config.yaml
n_layer: 13
d_model: 448
n_head: 7
d_mlp: 1344
norm: "layernorm"
positions: "learned"
qk_norm: false
warmup_steps: 200
schedule: "wsd"
decay_fraction: 0.331
final_lr_fraction: 0.0
doc_mask: true
train_tokens: 302600000
dataset: "wikipedia_en"
Each number is 128 + 24 x the weight over its row's rms, rounded and kept within 0 to 255. Layers, rows and columns count from 0. Numbers have three digits each. The size before them is the row's rms in percent of the matrix's.

# layer 8 MLP up, 1344x448, rms 0.112, rows 250-374, columns 0-111
103:151108111132140169128139168123113140121099149186117116115141110112125138129137140124133115118112135111151089135143151121144129127150106146169137155127099138142134121100141117143135103099133124126112106183121115131046173111125133136132117094109164064116116167115189117124143120135155124144122138122110110102102114148138171123094115150159
093:133126138111161191116147147159130108142151115108126149129187067102118109128145130172118168086105103119133093133118137149135114152108129153118131095132145172146144122134124126143147115134123146098139116118149130130082176125130126153127108121140130135116157111121139134140109107091134104137134134133117125146086129164133131095126185114099
094:128119129125088086122166159145103137125113088157141070129126100112173141150101121120165153101155110147138154148152128137086139153135106144126131100123100159105126106105089093136105069111132121120157084145133083145100124095130121172108100104159094164120119125110148129136132112170183150156165145094084127143133118103151121120140134120155
102:124128099180144122118133154172075108054158138126100135066133113123134145180118090117135141146119129165124146126144099097167140124095105094126162158127129114150164142136112110151144109150139157110079130150145157131186133129110091176124122109141133138132130151148117128120153116115145150081160126169108141120144063114112114131142077096111
096:116153120088105128074161134124133125117130143151118127164161156104101100128147101129130123088117139168125118098144085132066128117143175089130117113123137169144108093136108119125125140099161170108128114131113177114107098161148112128143114097151145128125144144150143166135149123112125126146157152142120119112157139102099113132194110103070
100:146126114120128148142145121075145136119096131137167120121143111119074144157162130137122127156129089161151157118114101123152129150144130112132142115089108138165121133097122119150144147146099101160104161108103147166119178164124132145157123144120102138124085112172172116153111071115156087127102125086158157118087121122111108138105156149101
093:137098133140186084135146138129148108121183151160093159143137180132142136150125109085127131148123120122108141103161124143128163103110100142129173079109078164142129139135121090103164161153108116188131160153145131125097129134111150103097120139153117126109155161115119097168149117093078105097148118126139133123187091088107105154166102109092
106:125125109122120126130145135109094143139130178146143099163135111102149120113128102176101100153117088130126135179098139116095124107175077121132121140111136105147071119134134151133123143116090120137099134128095094124140156152137128145074138136134149173110107116134112100106131117181111152147132122128153155071151109096132099120137135093160
097:139119153114145182110142154140114103113131133157099119133178143172142093116172169113154101122152159118098128164136155123111147120165134116085124134127100139101086106123100096177128085135120093154160107090157115149143125137114086085138128141094117128133167142142151141128148151090103155144155123173134157162120130099122125109115141121161
102:104096098148119098124108108132076157134102135167112132164169117161097107131099136131121150106112155116123160111131154121120124119124104107182121128124128160127138107100139131125119122153140128116128162136157141133161157121090126088162096127135116145134109128092109154130111128092115096083149148124051133091138177120155118101113067141119
097:153129113166121094121157138137148084083080125140140149104186125123131155126147114138123176104103127106111134156106116110147129134107113115154100138068111150142149166108135131164133155121095163171151155141121152123150158131100149117119132113115101115140078168112166161123170185136133126124101102111147138129106087126116117155148116137164
092:140134109092171106158135140143106169201098137116084134124099145112139150168163117139124127098094141138154142110096110103119098128065152134109167113140129147123123158123185109135126133144085074086166122102079108136123082112156150117119142143136124138103123145157101153132091079092131105145153122127136065131104159119172134133140128133178
106:131103134097103132153098140116123107120136175140154120131150117119111134154142125160111175108122123165111143121110120122165111138131139101121145163140128175126152146160102128134126143152120113123125145120110165088102156153126167092148136096117123160096106097100082105170115145168115146108137182145078148157139120113131161112117140116127
108:132106182141092202136143121120097144120122108147144127125124119116141113132130105150115169148133120132100151160116133138082097149106141109145118099116140161095111151143112144152102131151164103100116150131150132081099114115091121094148126184105184113140156131087125130121175151141134119170143138113133139158152152110127136110101170181175
092:121151162101160156081128151111107139152143145123141138139108111127134094139139162137095142096145122130152099124123116124108154128119167117125128092120148128139110124114129117130127186129129152110123129136136129169117146160132120174092117160134162159164135100102124161152170157107085153090084143116120132122119161068172107136152109156095
096:179129155097101158137149142074148124122102114149143095140118132064144142135114132107176120093162154139117150112139139104106146140106150095112150157097156125144098140091102087110145144146139177150086171153124135140156112090084149126130132118122137144103123093126086138103142155114075152127129120123114131097068097092158169139141119132156
103:134090111171145084125115143131142130127130158112133148145145145148119107132117163113190068111152104138146104165162120145115129115110140142132137157117146093081145110107141134119083169174152163126166092127139130084125136143112137159136201115126144159083104112101080163097073076160135126063112147114134154109123141142134127100124096150152
122:139150153124154157165133140139102130126108146105116150136109149105085108101163130174087170125119127147137152128137129165107148168203147132145138104110155147149149101153099143118145092127133113134137164114130155126084124133075093106116124115139158084133177119083162085131120141163137100102100112096128152140142136131134131110082156143138
100:122102062154123095128156111119136109136118105129070106108121147099122102148114161146118129139192135151126131117138137124115150117118159107174121125166149106134105122166141128111104120139097145128100155112103091089148112100113147113132118148131113162122147147123130151094108082123088167124088142102130158103117140133086087125130159136149
099:180146139146139130120146143109137126116113173142168131107124148152086124109094114152131151146136116171105125135141157151127162146104124184130138118098120143102154128119135063114126077127139113129143073165136098118124139175109142151119089138164122135139136124161122069155177124111141173150134136133096156117134120130123125147158125141126
101:125116101122156157121096144116139091124144151148157138130128121134117183137103121120145091124109132116107111130122117128128120145132152127170140071115089147158189120109153114118147155127147083150126095165103156102128136069140122121129177139132111150145167125116089122100134121175138100111115143133109125107134093116129116150111096156188
100:134144135126133128092150106135095116153126170165111160170099090153123155119172088137122176116111131107139142137149160100125130086116129094168110110168153114118124122127118133167101175134131124144126113128126131095099096176118100111134093146099133134115140134164106144184081082147151120134126162170153133167104160160083107111114121136147
103:177121116132102151163105078108134162079143100135099158146112167135112096153146146120126122104112145120135095128130063130158143105125136102149157133119098129104047123125158150167096156120120094114119094146133107105106111132103067070116128093096118133092161107145106131143128169133116122140174141150130099152133115109121107141123154130128
102:098103136090146099134167146111160082139116132105094073119155128200119128138129106078154126126127110128104166105126133142098149111072112128127149155137133137071126127072126119124125173137141155139177121151089157124081093123115113149125146126110116185123155145169131115145129119125127137088103136184095120099113153083127125125132140138162
088:170183123148129138106155163156151130144106152112136175147102096121112151121100132119099075149131088151144110150134128124117103116159113112111136199134129134089118140136105137165149155131104103134111123095096090150170110137121132118077195091084136157102149145126174128130156097121098166105135133123142123149124125141133172113115093108130
101:174082116125132120141122125119120138115181127140143118148116105128089155115118172112141146108112167137114128124102170179119127133113134160139135147148150157141151058168150128094142121144099193099134115104143132132154177144124122075100083149132133094069113093122122093125129092131112121133101110099197156103140100126158100154139108171141
099:178115085119135122128123116104112120114150162106142150096126171135131115139176149138149140119092088086117112136133125134145095127140137137125136099082118170162180153144138166134132127129138123119124113171140146122114100133138129111128118092119114174127096098142136122111137129158138112161129094151115129098144070136085103131131096105138
101:128080094134112156119132127125151120130121123114133134121132105150057115114141132107124121158074125106102092112101166163116094138164107124138109087095111092128166093114108134121132107137114112090136138143109107097137117108108139141145135132075124120114115122160132101129094092139086125119115090123125127102140135106089115127120117119137
091:109147129126122135084124123093098089111157113154133133137117105142116123093137163130150140100127145108087094143122082161136117118113143117126132124163096150124143106120167171186161134095180134127099150075101145120179089172138128115163138083135157096139138129064146084130138126154143170119153140100160117119107128148164115098142132092139
096:142095103123146117131138148152147175141134131128111126123102145132096122127084121137117158125142130108140157117141144137099170127116151155128137073131143136166108121081103175109126085135109136094117095155126109120122148138096120131084109172152090118100082120146166100082162102135164114154188116093121147158146147136122120107124099133131
100:134177171160110095131067131150132109118150109118092133136091140093073105112116139111162117113122141151128093111117128160167132121114179121131107139101072164145138159118095084141147123181118131186127119185140160149110151123164097087150074177102108111141124089109106149125092099136125151159188104138110109113160118104132123122126142137147
098:145103096127131133136155149094096129108124174149158153132120113095140132126079166154151118095134096081111126149144158099109113134106118089139107119123117114129094131126121130138134128130140114082114100161126101153095132132107112118151142174103133168143150171138129119155124120156140105114156108133135150175138144107146114120157172119161
095:135116121123138152101143083126117123142103148118105149161175128115149105129082159085109148087120131125122108110132114110136143135102185127119131136168138112123145127111104112126128090133173107104105131127145158129105122121116081067149097145108133152151096105152115164133089088190141149156120136135116135138098169138108125126130126119159
102:121126087137159127141102166104171132129162118125141155115146098102147148132088086147111146107178142108125155147129108112132112130143120110110148118145139121110171104067125140132103163138190153111131084129111082106138118118158151138145148143142160148125094136083126088095139155148125105136079138120134148105120122143128127101142163170117
097:133115160146105149142113117128140172185103144098131108148099134138135163113109114131155179104149141124149111152100138123158117115142125126125118126131114071155160163132054113136112133117154127115162134136119126135186140095104094081127135108158135090160138144110112107139120177138144131148119145111139145083086122113095116099124133130122
097:138093098127139138099124086117105133151116108128108114136153145096169139106112109120139106110105149163149178110140124112150164130086149110132161109111131118156106124194115099100104139141151065081099096154131153111165090148126129121131114152094139103142153097155153160165115156097135149174145094111153160146117122151139138128168116150163
096:111076139117168079141135128109116135158167116099135094115148131120170151138147122108104155132149089142103094109165107151099155158139147141170148152151114087129166149117101077106149093136140112144117105151133107143141150119131153147108129155139103138123099136133123125168137104156122169111183158151091149132135093092168121112138164122134
102:128111143168136153100130118125091133107129151166145092109157132107143153092117118133074123160155094099088138124147117143161128136104129092107085108089116113134148131113116129116148143105149099088167104115137122114103145141156136152106134089176104125091107111103100122089123143115119110174123163138139126161122152120175146137131135174122
104:116125132133187162105133097124084143131144109146102111169132125097147139125119103108160089130122122125138132126121135140114105121142156132167148106148112154128130090102103170114156156131139125140162109182107150095112150146180151167145110179098126135129129152138129127121129116154079101143133129113162131144149083180166086133110142127117
102:146108129153098133112116131115152121143121127157126071114110153100128128110133085125145101169138100138150152071091083127149112106130146091149120178135086139136111158093136100076156086161105153120104093171131138147062142144152115106128118117129133106119146120143148208156152149134102126125128109133169126102179107134130088123162110188148
089:117083153111108169129123188118143102158116140135148102113145114131119114151145112163097120081153145130092174133122137165123113122058143089105156114085123104126147116113116134112119116103178123128150195118140128078116138137086117115116122168103115095133129101130130142134174144163195121104147152138115141125167103146125144136170135154169
103:125135128128140164141102108131122113144141129151133116089156122126149140153137124106120172127124138139103094122145138164101143150080102160119122120115113140143140063154098128136104125129162107107144152091112126109150144096138124098091137112110130096141106128146078074141119173136138107089104117118133160129123124119119160143151089097136
092:112102103097118163125149138150085098122135106165082136085147066131132127122128099099094097144141148107123137117142151129109165122126156143133131082105171113121122116114112092132101119146108121120104189131136101125119114108168083114157110099116141084175118087135128083109099117111142117126130144109147118159120122125159109136178138137144
109:136106132126128100098112134135129139103156124119129144094136161114127088129126173085084153142144107133121175102105115135165152102136116086176129132157121149133162121125125099136074198120140111112134088140169130108133140134142150076133133117100112146143127159145138151084116109133142129119134112162108109112134079131100131137126122112117
095:124107124112155111119155174162139125124137117139130141108112137109149098139107133134150152138161120116132128135137119129120177134103111129076097170123190095101116121123159129091101101157147147134145105141112101137152151162129105122114108126116143133168148146129140131139106111116105160107175110131153100123124116089078156149126093132106
093:102129098165127135123146155152137126171126116078118147151090106176174104109131092117146140104133152122148154143109130075133147093127130133159160118151119136076150098043084129142105136129106146121165103133107104136152131117176120104088160139132096102092127140116134125153134123124112164151137167154132130159071110104112122109152150153111
097:130146079139145147132143102130106145124125123130109124087114181143173107073122176075151122102128119152129129132089125130122104108105150158173109133136132108131142128168109105129147085117119118107137143141114158126079110126083114138128149128157161143088172142114122111110117140132109135134157130119094099112130130112076134097159164098123
094:106097109122143110120089138127118115125102158141117162089164145164101157152138101169100123112105161148134139139085132093149185089109070127138138108131142138110139133142153133139121135080117147074080150133141124109158116161164115123169131091098168134131106137120092116161161153131120123138142124168136111138109108114159153155097130141124
102:085176108157098162130142124157138148132141175142161156119120115097129136113132153124102090116112090130097095116162155126130154115109132103099128123138113124126114142116140145147118166131110097106167141139169099139153125141158142103164103167131156133126114152149093106177074133101113124120124194123123109124137114117080147121159145115103
104:134112142118102138116153140125135137114128151156121141083111087129132080119123144114088124135114106120097167150145097112144105107119134102122116149115136098124119105141121157157103139162126092066120144126139148089101134113139155151113128088130145162175172157144138115113136148113113135119143128104165109132082123110115132120144140131154
099:127112101148133114139123129153124098120120100112135107078139161129123150137107120132087129131106163118125161169130145158165174124111118070087154126126144110090107133120079091148119130079115136140098101123124158107133126152165154141114141108142109135106133104144100109134144127133147135182114205115132173150139107167134163129115086137128
098:142130122159092111116143136138123127121146126152132123152153111114112171163146099130176123099109113139132111111110127128126160167170113154170117154124122127160128165125142140143104125144195125109156095113162114176105167168117109117119149150093160161130151097136153159122170125162109125138136153122152140132107145114113184134095160119119
097:164153109158161147129155101159100125195115124135138130133110111136106097114147115170118071142136149109100140144117165135087126126150140135143146142125149141116116146142144131061142117134132171127123126121116113128126162119131147147130109115141100122127134110145084139115079127099123121115152111150120107136167090142172130110121108103107
101:118121071063109100168125182088141134115123105139094101171144143120074118114088091155153125061137120156137089163110112182137121107141117108145143166114094166166083084141147132103109160109135140086104152151117149151120153117062131125148112139116111114154129117109119111175153113097118105134117151107087112138084124127151081157133154157114
096:146137151132155106157156133127127156127126127135123075136100152135143118109143130122166115138075153112112120145139189124103105159123123162145132106131097120139097139154140128106097088137109099147159171137120132107114160080106130115102102148128112069151129111115121120140074138122131133113162223129113113125100133156156120123116111151130
115:160147078139123103064144140147127137052143090111171105077089114102131148119137108167152181134082134137162156100118127121127145179125158117141141080154196144141128111101119112097125107168124141141166131145170097169164111147116113128133123103179109146170141118113142147138111154118122115108160155171135129106148108136140115111147144125114
099:143127133125163144120162104129164149082131103109124123157129116111123140140168099186156169153149097164110104124080122122109150140113111113117110167162147150112109149148135092107072133096127144143165085102145155137117119116147153117170102127088132102108164136126115144142136130140127152101165138102116162141128103146115139124148122127159
092:115088158167136126105089124155107126127124113146151118069148124125088141073118120151140148114147117144149130100120128103130127120162160140128134156131149138160137138082141093121135079118098124124144123110152147092129108137120107151137119167166120099125109152107126170139120173161113107143148146151123120150162094085103123088092148126175
098:121125127142134160128137068104132142139099137096158095133126093155112114080107148137084126103080162136135088136159107138125103129094077128097126135140103123166115143088117134161122102126147142122074136173142155114135131152150148135114121103127130126134133166132087159147132135161075103126130134148105164178131084188158107105118085122124
094:109116147126105141159111157137112102198115137145165100125129164121117130115070113104157169149176155136139170125105125148171156166095155127130122075140153107143125163118100131139127122138115130158102160120152139178140158102090177156095121120130109135121127137112108088118166138098142146123147159119194159123146117120157151145142113148115
104:111106118146127113124180134084166115132133167110139151106127104093128146132136132052131116152143143124129113140131101100130129156175152082166108163122078087141146109067149135116149143135086126100153143168138160075112146106134098153148139170135140132114140160150157115131183135136124114132119151105150125166100125126110112128110179129119
095:119120177126128170150129084119133092074157119089137109122108166124134133148123111133142125142148132211134179107125113108063105168125120102118132185128132128113127130144148147107098166127151151132125099146112102136156147117121120142095123126098083115145103110113115137150144119101098084122139118144135128123139080166136106144127146156140
097:108112121100112140137101111125124105133136152127111148112093117127148112109137133161141099072112139081152124090115112166118137128126132124152113132135159127163109118148119135088140157095151114171086133120147129097142109166129133121146133118080081125106149103158155158153138125138100163085122127139177104125140150112111152131144126124124
102:142152150141129142139110113140141113120121152156071136165160110124059193117147097153133126119101075089105108137150132102150094127110130123154124137123175096104075134119106137146121152146117185116104164135115145148172173096109137089154095169152112103122110130109125089157139108114112133119154127121110189137169126104094118157163145135124
101:115103145103141143124124148108166147121104127106163156182128152112128162134112109140152146112068144136145181116092133093141140141117095135118134105130156154112122108152115098078123133107136124117082160147095131120194169104066114107132089110150127113113111136122111101128119135100096141122146102102137111129137106116086116166109083104143
106:156119126135117133160133155167113134140136107139158121170106142133113143091135138147114137168113106139070137077102111120155169124141132092123176138111098133150096138140115145088080119131101152091129139137124125118130115137128142103140135132150112157094120092123095125147124084173129102141103110169115131108111143111127127121137129119145
099:150166062150143131144154097095117105123136106153108127187118127161126123149146134135124107145156090124155152175091107138112115142088148156152155122120117101139138124096124137109140156189163147175127124106108081124115124143134129087107141107129122151131115111154135158103119157083128113098128150138139140150117112120148122138133143133140
097:099123134113109128095088127134135130148153120134101149118137125110133166150170125104135190147135085116144144127143126159110113125126118116110100128132152120113052139126130112109102137115123121132121150175098114134126082095122098140101154113139145178133126085158127102123139155119148094131144182077119134160104105159133145115133140148151
097:089101137177129098157111153127110126131130145132156082150128135142142115091125106104112121173126120125171160152119131164098170123121163099098087118115088146096150117143129127138055127119142152137090129147135111113109129134156143110141076071102166102145090142177126115082121129162096140134083129131124164115146119078141130133140116095148
100:162087107154153096143142114122105140114119154148123118145139152118112095148167096128113099073099125132150138124124102101100165102173128133125120125126113105165137138159131131137108086125074128068134127111125139142111164151111114100155109129107091143118102103105134144162095136108140153162140112089145167099093104131111116152150127135124
101:121101139135174133145167149182127110140087139144104149151101094128076106137069131155085154135149144185120123137114141137135170120156138075166095188122119149120122099131110086111122105109104143135124120110134121111132124132125131102135127096131162162114128069084111126151123093122139120125139121146168137070164141132142123139150103135138
092:145095087146173099095121079148148132175152169165152102135164099145119142133129146121128139131082117111142154155089146122111107129115180158134153136125139098087138120143137136101132092135095098115100157126098150093153168107134153143113144126142089155117083144143181102131187112125101125114132145116097124175087123177127137137107122104157
096:125175132147109079130110146155108119196131150078117166164159096136124129124149093134137122095143144159098101150120127147103131108115132132111099108093093128133108172136127094156120129123150101134080093111108130142122148129083145145109123149136093133150130137097114108142119111101117084130122139163120114151135136136078130125136123081126
091:124153104178109151153126154140109160139102139151134134152157119120138108146117124078119125115111129168152118101131089139150109146149059147135099159137105137182140137146105154178140115153165122134113167126112163136135132095131150130206124089146160124122104162105149096163083126163119133158154133122148134116138123113157146104127124115151
103:159163154173162116144128142102128137113150095144160146123126109127160159149097115175057175096108139133147154130112125095101171109136136160147115126091140126102117083113110122169156144127119127109108128117099129092164141112129105110127105132117099123159108132126130134134117115140159104150126165154131139126133128151186130150162150120132
099:108147108115135120121084122090116120112145162124137117142135143171147166106122150123118176117137150120164153118106097174144118158122157105125138114133142167129161148161121146134151116136134116166142168111120108093158134123129137154068136118112122134130124155107158136125151088175099085131091166093149144127124127189107129147097130124129
095:124123158165130114128130098125127108076105147106137111103126132125166159115140126146105192132169157121186161154134137145144168168156140166141148105131114140108107136139147131140101134104076149111108101040165175163183138127123092151120143143127130189120097117105154112134136087168094173114146106100121126136129119120121113110166165107148
104:135125105100171136131134109115114138125158131151113145108106157141089132163209136121136150084140104123127167114125154131100137102156123169136123126113197136141110122155164156176158134161088147145136158116162113123111152127144127127162127130136144140132121097149178109178102109136154109114096085083122093137098063157093131134107066139104
096:099147125125151133172130121162092095141081117118102118127121087132156123134142150114103130097104144161114162170125096141103119127115139112153129121134153147143107112113138150122133115105136094097123145150134162138132164062177137146108146094131137139131116151133186168173147107130142113110104143089112168115095116150068074139147135159169
102:092152126148148149114113147170135132127180146121111124120135112113100136121122128113159097116138092151166080101111133155102134079055135127166155098120143123102162120144121124127108097122164144129084161096131133111107158150102115121100117180120154095083100127105165131141166091120183147151131115100104176135139124146132161126158118113128
098:098137088168117104081143136166124131182078154099158162122134152112118140114102136117125129124075133134140103153131122115125103142136112069111101127107129113104125148150150130167136119107110178166163128167110121116150147134133142113133136107136124135079152139144146122154133152104132106159127148140133159112170126084120150084149113168120
103:077116121139155131117130111157115161155127154122119130135089131130146115137138129069155134089121124077109133120126108088100136113153144145124124131092148173123101130133096135108071102129111111116134142146154103125078110141129147148116126112135104094114136078140114146157125145140101145103132170158086131146170105095164114120097157124099
101:108104186103094090127077139094118100104158148169119110145145110129098136082134151128098139142124116138162136115140133105163099134128133160113153144132104116121119122161145129118120178152088127089113100134166117109167123090143132114142109123140110082145140099149143126155130162150106183100137149103098167099139133102137114168128118142137
110:092114144112113139162129178110111163151113133146115173119121130092126126118135097131116077126111089126166094083152164129119138149117144129173177109116146103107110093112138123136113146133140170175143175099125135134121109071147116163138122182118108124149084115139106153164119105151112133079072149094139150166133115117084082119122116101146
099:152116121162149124151146127137174154145154144148118108122151082129123173089101103171105087149112143109102142142125136108117127113086127118099134123086143146130095096150154146124119133113199130126136139147144157166158141135129154109086104118142098088106120166167140135099130135159117145139118107144090101133152102115125163129142084105132
102:149100136115168140142105164134181149131148124137060144139138122080112107118156116127105142099154104153136113117124098120131155086140099119116131099115146070144144116149162155115132098087144150142150155164131143116094088134121138138166119165149124160117129130143133097140133117140117081139146091154138177122147163129103130074146099132136
090:118143139141138099089166124104076152163130126162074136160135132151135133139124152128115115110132126111106079168160151131149131123127108106109146127135142065125101109115112087151141137139133137128090104159100095126135170123099124119158096087126162127092130126164165131114145117158146131100141141142167129184099175180088089131111100133132
104:158130143162127101127059128101165126102134129132122153085140179149152169113123132121132104124127132130186107125179136130125098104136142099115148124128152152136135127145116142117132163121149131166164118150128088122146121116115137160124104097108153127101135145116114128108132093138127101170122124089108112115118057129115045123100113137143
097:097162149155116124127148135101167102144153116137176120150135128104116176076155118099101161081138144178124189131101139113148169111137149087141128116134104088090112142141141129076159101189163112117169120133122179142145157134110118092142113144120154099126152153117125090090165084166140093106099192124096184126134143117092118112100169157134
106:135108131108116127096125139159144130145105141152114138139123122138117117120140112114129110078121133114128099170136139125133110164140111114116124089114131161134140156080157140128117083153178100104091162095121150161110159136128170131124080120155128151093162127158110125123115124123107113135106176111075172168147131130160140129173097102133
098:083126106107111126101135088096135118154147138126106106114115114107115150073137097137107148154092125092100119113150148117125129140130069108151145115121102147127109119118154104163149157099118097124146119147133171141109107117141112123120162108138076131162154123100131097132134117129140123150135131111151118120137114142131088170095114125097
097:117113124137091118111151112106158103121154138115160125092125101126156136122131113103111086126079112072134101164162081119169131108112124125124143106145120123143134095122141114137125123141109157128126135151142157117162133148114132132148164140133118116091125133124162129136103122100150155117139108135146093124134112081136152117118123130144
097:106127107133102119115103100094100144098172110091110146137138084134131131156110135151137109146144102131144113126098159116139094074118117137138182152139119117116137152175176116102099112111120115125141106103134102126073145123122112144144078083092142119125099128102134139149138124144069108146157111111137114092157110146140099158137132134124
100:115110101153140124096120104106138138159103104142144180113172157119152155130108097098087113122158103092150140119153115136118104105149117142159135113108110120102114171134118153101131118138134143152175179166137127130180145089140111144155138128132132115148148134159099113122119124108155152138116209145170143147073094149109107144142069113123
113:086090132127142103162106141105103136112156153138113133133119121117156133155118109096125164144150162139131129118166146121106168080140080098092128144121108105096101139089146082120121164145106092133101168141162157118135089127137108121099126121151134127115162139108101128147127115140127125103127169128128125148100093094119178093107090109078
092:085083114139152186135161119113151164097154123099089106115122092155140120112157147120115155128121166168136138128134123119089114122140118160130133118070118137125125147131157169108122067148117126132090181153104151109135112151156151149176114171121099104161129094118103109128117147133080093100120150102110090131163157127145117129152176158138
100:091116165133131132174107125181100113093110159128151196121128085132186154144078109068104137129150147126125127152068135148124168097111107117184147134136146115133120117127130108105138108154085074123138124127116134136111082141106094136153126151120133113158106134099109127117171069126133137120097129115146131135091169143132126136121124113149
100:129142123161133120158137162155075168100141146113065136108159125159115131126176135154095157102143119100176123138110130161101107128120100095114107090139126132131117088124123121060136149135118158184108121100116148149129070130131121108134132127125182108115103160118122127108129118143089108126107149112105158162137119137100119138125129134133
103:124135162121113125116126143096143136158151124124172128114130149140132166159134099145138109064107127123152129128168120137141105124141115123120149125114161151101136124124139115107133130092078137097120127096154074139148183174133136140147160112094125118127096141088105130132165145117163132140090084162129142110106118108156107150134130127150
096:117109131119164115139109091132124126097163143152104134153129114142154108142141180120150129109147111118164140125158120121111150127145112089133111144123082110163142114110129099142145141124098141133151102172139112134116145126121152108153131122102116116148160191148121118136142114125111106112140157108078152158098121168112086111094112147115
105:115127120123145124137152148128134134144132152127130097132119159128182143097129110069167123145136140103159125111127132087136115116133124154144160078111154154132151162086102125112128129197158119109105150159094123114120128125133163148116135088149126121119133130130117106125153138098170098114108116124128124148082132121087110125124072120096
103:062134114120101171120118125148138131134157139114137151133122155122117143117141123124113156138135172147112119104136111108136142133149126149098119147142093143130134118158174133104137144137145098153097112148149114130124125161145149167169162142109084088133141163144088142123192135144135139089151142147144109137123129113076170115137146102155
097:120152106117108169148119148128134173140113133153126129105123108110129105139129147164113071147127126145108096131117126122087124136135158134124108110119139141164165101170118142152136096105104068125136134118122109130137098108136074132135121135099122149122132115134141126117174123119137118110114122100142117102146147192105088114154112141101
098:117084168144124135102111161162127151112135112195132122137143107146129098066118121136136127149107107147122106124176102112117138132162114112104146124135129153132144146111075135122136126095132113120097121130172106102100115137121121066124125156133124172157137168136126169133113084099135124136119145117141145102154109151080108131164154156139
117:154085103124142096166121121169101054118113108134111169128126152157117138158118134169111118149107136071143122147131096138159118160153133136136148163121142121125137124092140093131121158078089098111137114123134139106082087184187124097169148158157145141117094106193137158148085088153108120137163151074140126156123113088138137103129143081138
090:135078153114149103119120158131164115078107118151125111122144113143142158110114164098114148087110140135148109127090115129082093145148072144129183054144162161086126101116133099135117105116135135154119161077128115133169161124092150107104151117151132077128088127130095094137129104140138087104119123126094162166084135096148167132159115108127
105:086148150159127142145140120134125146130114143149124133090152155083111130076109123120154147129135156140180107149134111124109054145097132109142111180121098094134143117140141131092123117141136122085124129137107169138102130147088097116125107095172129127174132135133140156160121097130110130150152131154135159153134113099159152128143121161083
096:127155142144110118130117113087098163159113135125110090141109098136098107104103082167108124132124120122115131061123184089147129143052166161120108122109133121159116083121138125107107138103116131146133138140126138158143134161109096117124106118173156103159132161148156145168148120168129137100119143145163149152149134082149151138097134109156
101:157128137109151148120137138132086113119140112125116092120124122098096140134183108140127142097116123141141094118119096087174124149139112142146133131122113085111115137126136144144177103141096154121147107104099108115120144102138155154133110144122149138096133143127107108101103129120107119143104141167155129125133138155132072132130124131111
090:107121135144119135088133117120158110121101112131111137100086121114114125136135120164145120131166127156120136140159105116125153082066136120107168159168134185097161120100110110111122156128093167143176115145150116101124156148114130088151146175121097140104131140178137100117142121144121155144148173087163123122071079137142120111157084142089
098:119141092114133116120132140128119161107132130156109166113128138117172114112144109168201096114104110119170122091153168111121108119142125137108081133101099125150094133149098122129134164131134112110158102117108083125104164118129130119161100118117102108112115149101147090110126093126112136145133092157124122119108119110145137120124113126152
109:112165113134149140103095119135113110110126181110090116149119143129098135094112119123153116124108106143095161137148097120182142083158069118132149148120170122139141103104132088128107149100126097106088152088099115161123131186143102147090136138109112169106103086136169127164135114102103192118130141151178167090125131128131127134118073128089
100:114135112165123139133156078153125131116140120116117135102168132117093129137119163139139112137130117172059140115139158143144159105131100154127150158156146103118112145187126129104091136160127170136125130140190153160137143093140130121106103155126127074117093130122115131118126126142116124130124147133110135146132082136169103137114161120082
113:140142100113141123104137153124138113137125143105147094107084179133096158073134145169138137145123149075089122160153101142136129117127111158130155133098095113150112122150132180099150112120123104135080116119121142132111088154119142120153130140116090145166126075135111156170134130093095120125170132108140138110103152100137116120137129110154
101:112109136133159146134096120136111112126146138157123102142151140131105112130113160152144158099145115141145108108084158075084115126131092111100143136164123149141189139130132167127132121126128126107118115130132089100149110123122124119145115148110084131091146153112119125128155132140140152118082131125172124117139108113146121136097128145057
092:147124162104111099125094150150153118089134136095122162123121091060133113153121133148134104122156096141112144152157148179149145161137154127113138121153119138142112140121112097116162132155135125154135090088104110150130092108129135127153145116130101126156092167097105116104142141108132106099118130133137165139131131074149099086107157144070
117:163055155137113159134108181118140101118157107132143102098150081110113145123175139186167118134117093143116139129091121156090128115126139129084163138111119145153140119129151107131128096133112150131128148103134097113101099165124093166120139200154090163131178103122160147140065137173090147132114140144121112147165090109127131115109125162135
098:120147120132086116140123130150090106137112155139102119169154095121134115108101135139157161095121129129171145133131143109070155160121147141143134091128105170204166136142111096076110136101106122135168103124134142150117153124119144110107157121099109121119116110109130164095146102146098187067131119131126123129146143110165098106141158083158
102:132089107113149170174163137128106151118117123098139111156121106141118156127143165100140094110089109141089114099116148136113169132164087137132124151094115114160146120137096131138155144124138122094097148124143136125167117174172177111090093117167098164131145113117127106128115085177138099156146133149177125121093098131106135157108109131100
100:121159169124141129106141174120165158133145154130089076126104110121082128123108139149124167173151124105129145066156141111124112144112116074123140141133081144114135115122055147115169164160088110105145132173075146105127160108122124116103140131093128110111129139102160190122164128164120136103130100116113158116118093132116152131180115141133
099:106114118155137117153105135107133169155129119115145109060127115116156137156110125185123146117116115102154098124160142114108113113131123157138122151123144158134131127143100143063209149142131142127115106125128087085126093126114156144094108078129112107119147119159173155153132160153149147084134119118141129080158110114129123142142138078152
099:142145143128158119117150160128146058136182151130176099116138132126120150141121130126069113152141118125105130094140108117123141074161114133167121136145136154123120122149131142124069105155101134103095117089149130131133148149138157075142137097134110146152127173131151168120142125154125153118083140123158144138146093129178137178181123107126
105:126138116182120144114150096109085089134098135108117114108157111105129083112130128115080119088100081130114100113135134149127120111088143096113116155164141128130137146149156107127180105102173090171154085114155142160121157141121117122150121139170142144159135089131118084153167128105137114151170141115122132168169118098091142169153136108155
095:115125142187124109108127146117119105147129158143121139171090104122169133111151122159127102140124101166115107089109160125102136154131131133130128121111149112143103157114135132112144113143145169133110123078121116124150119150108173158118121169144077121139138139065117089161111095101100111125112146154145100099145126122087073104110141096138
098:112089162113126052128116165119163088179132133085164110128117110126132118131146133121151111118161146110073128159160084158106130159174107139113114159121113114143138124109134137127114127127141111118139128133113150097104133107091110125171105110145150113152149115112160149148153103168130107132091156120160125115148106171121078154149062117134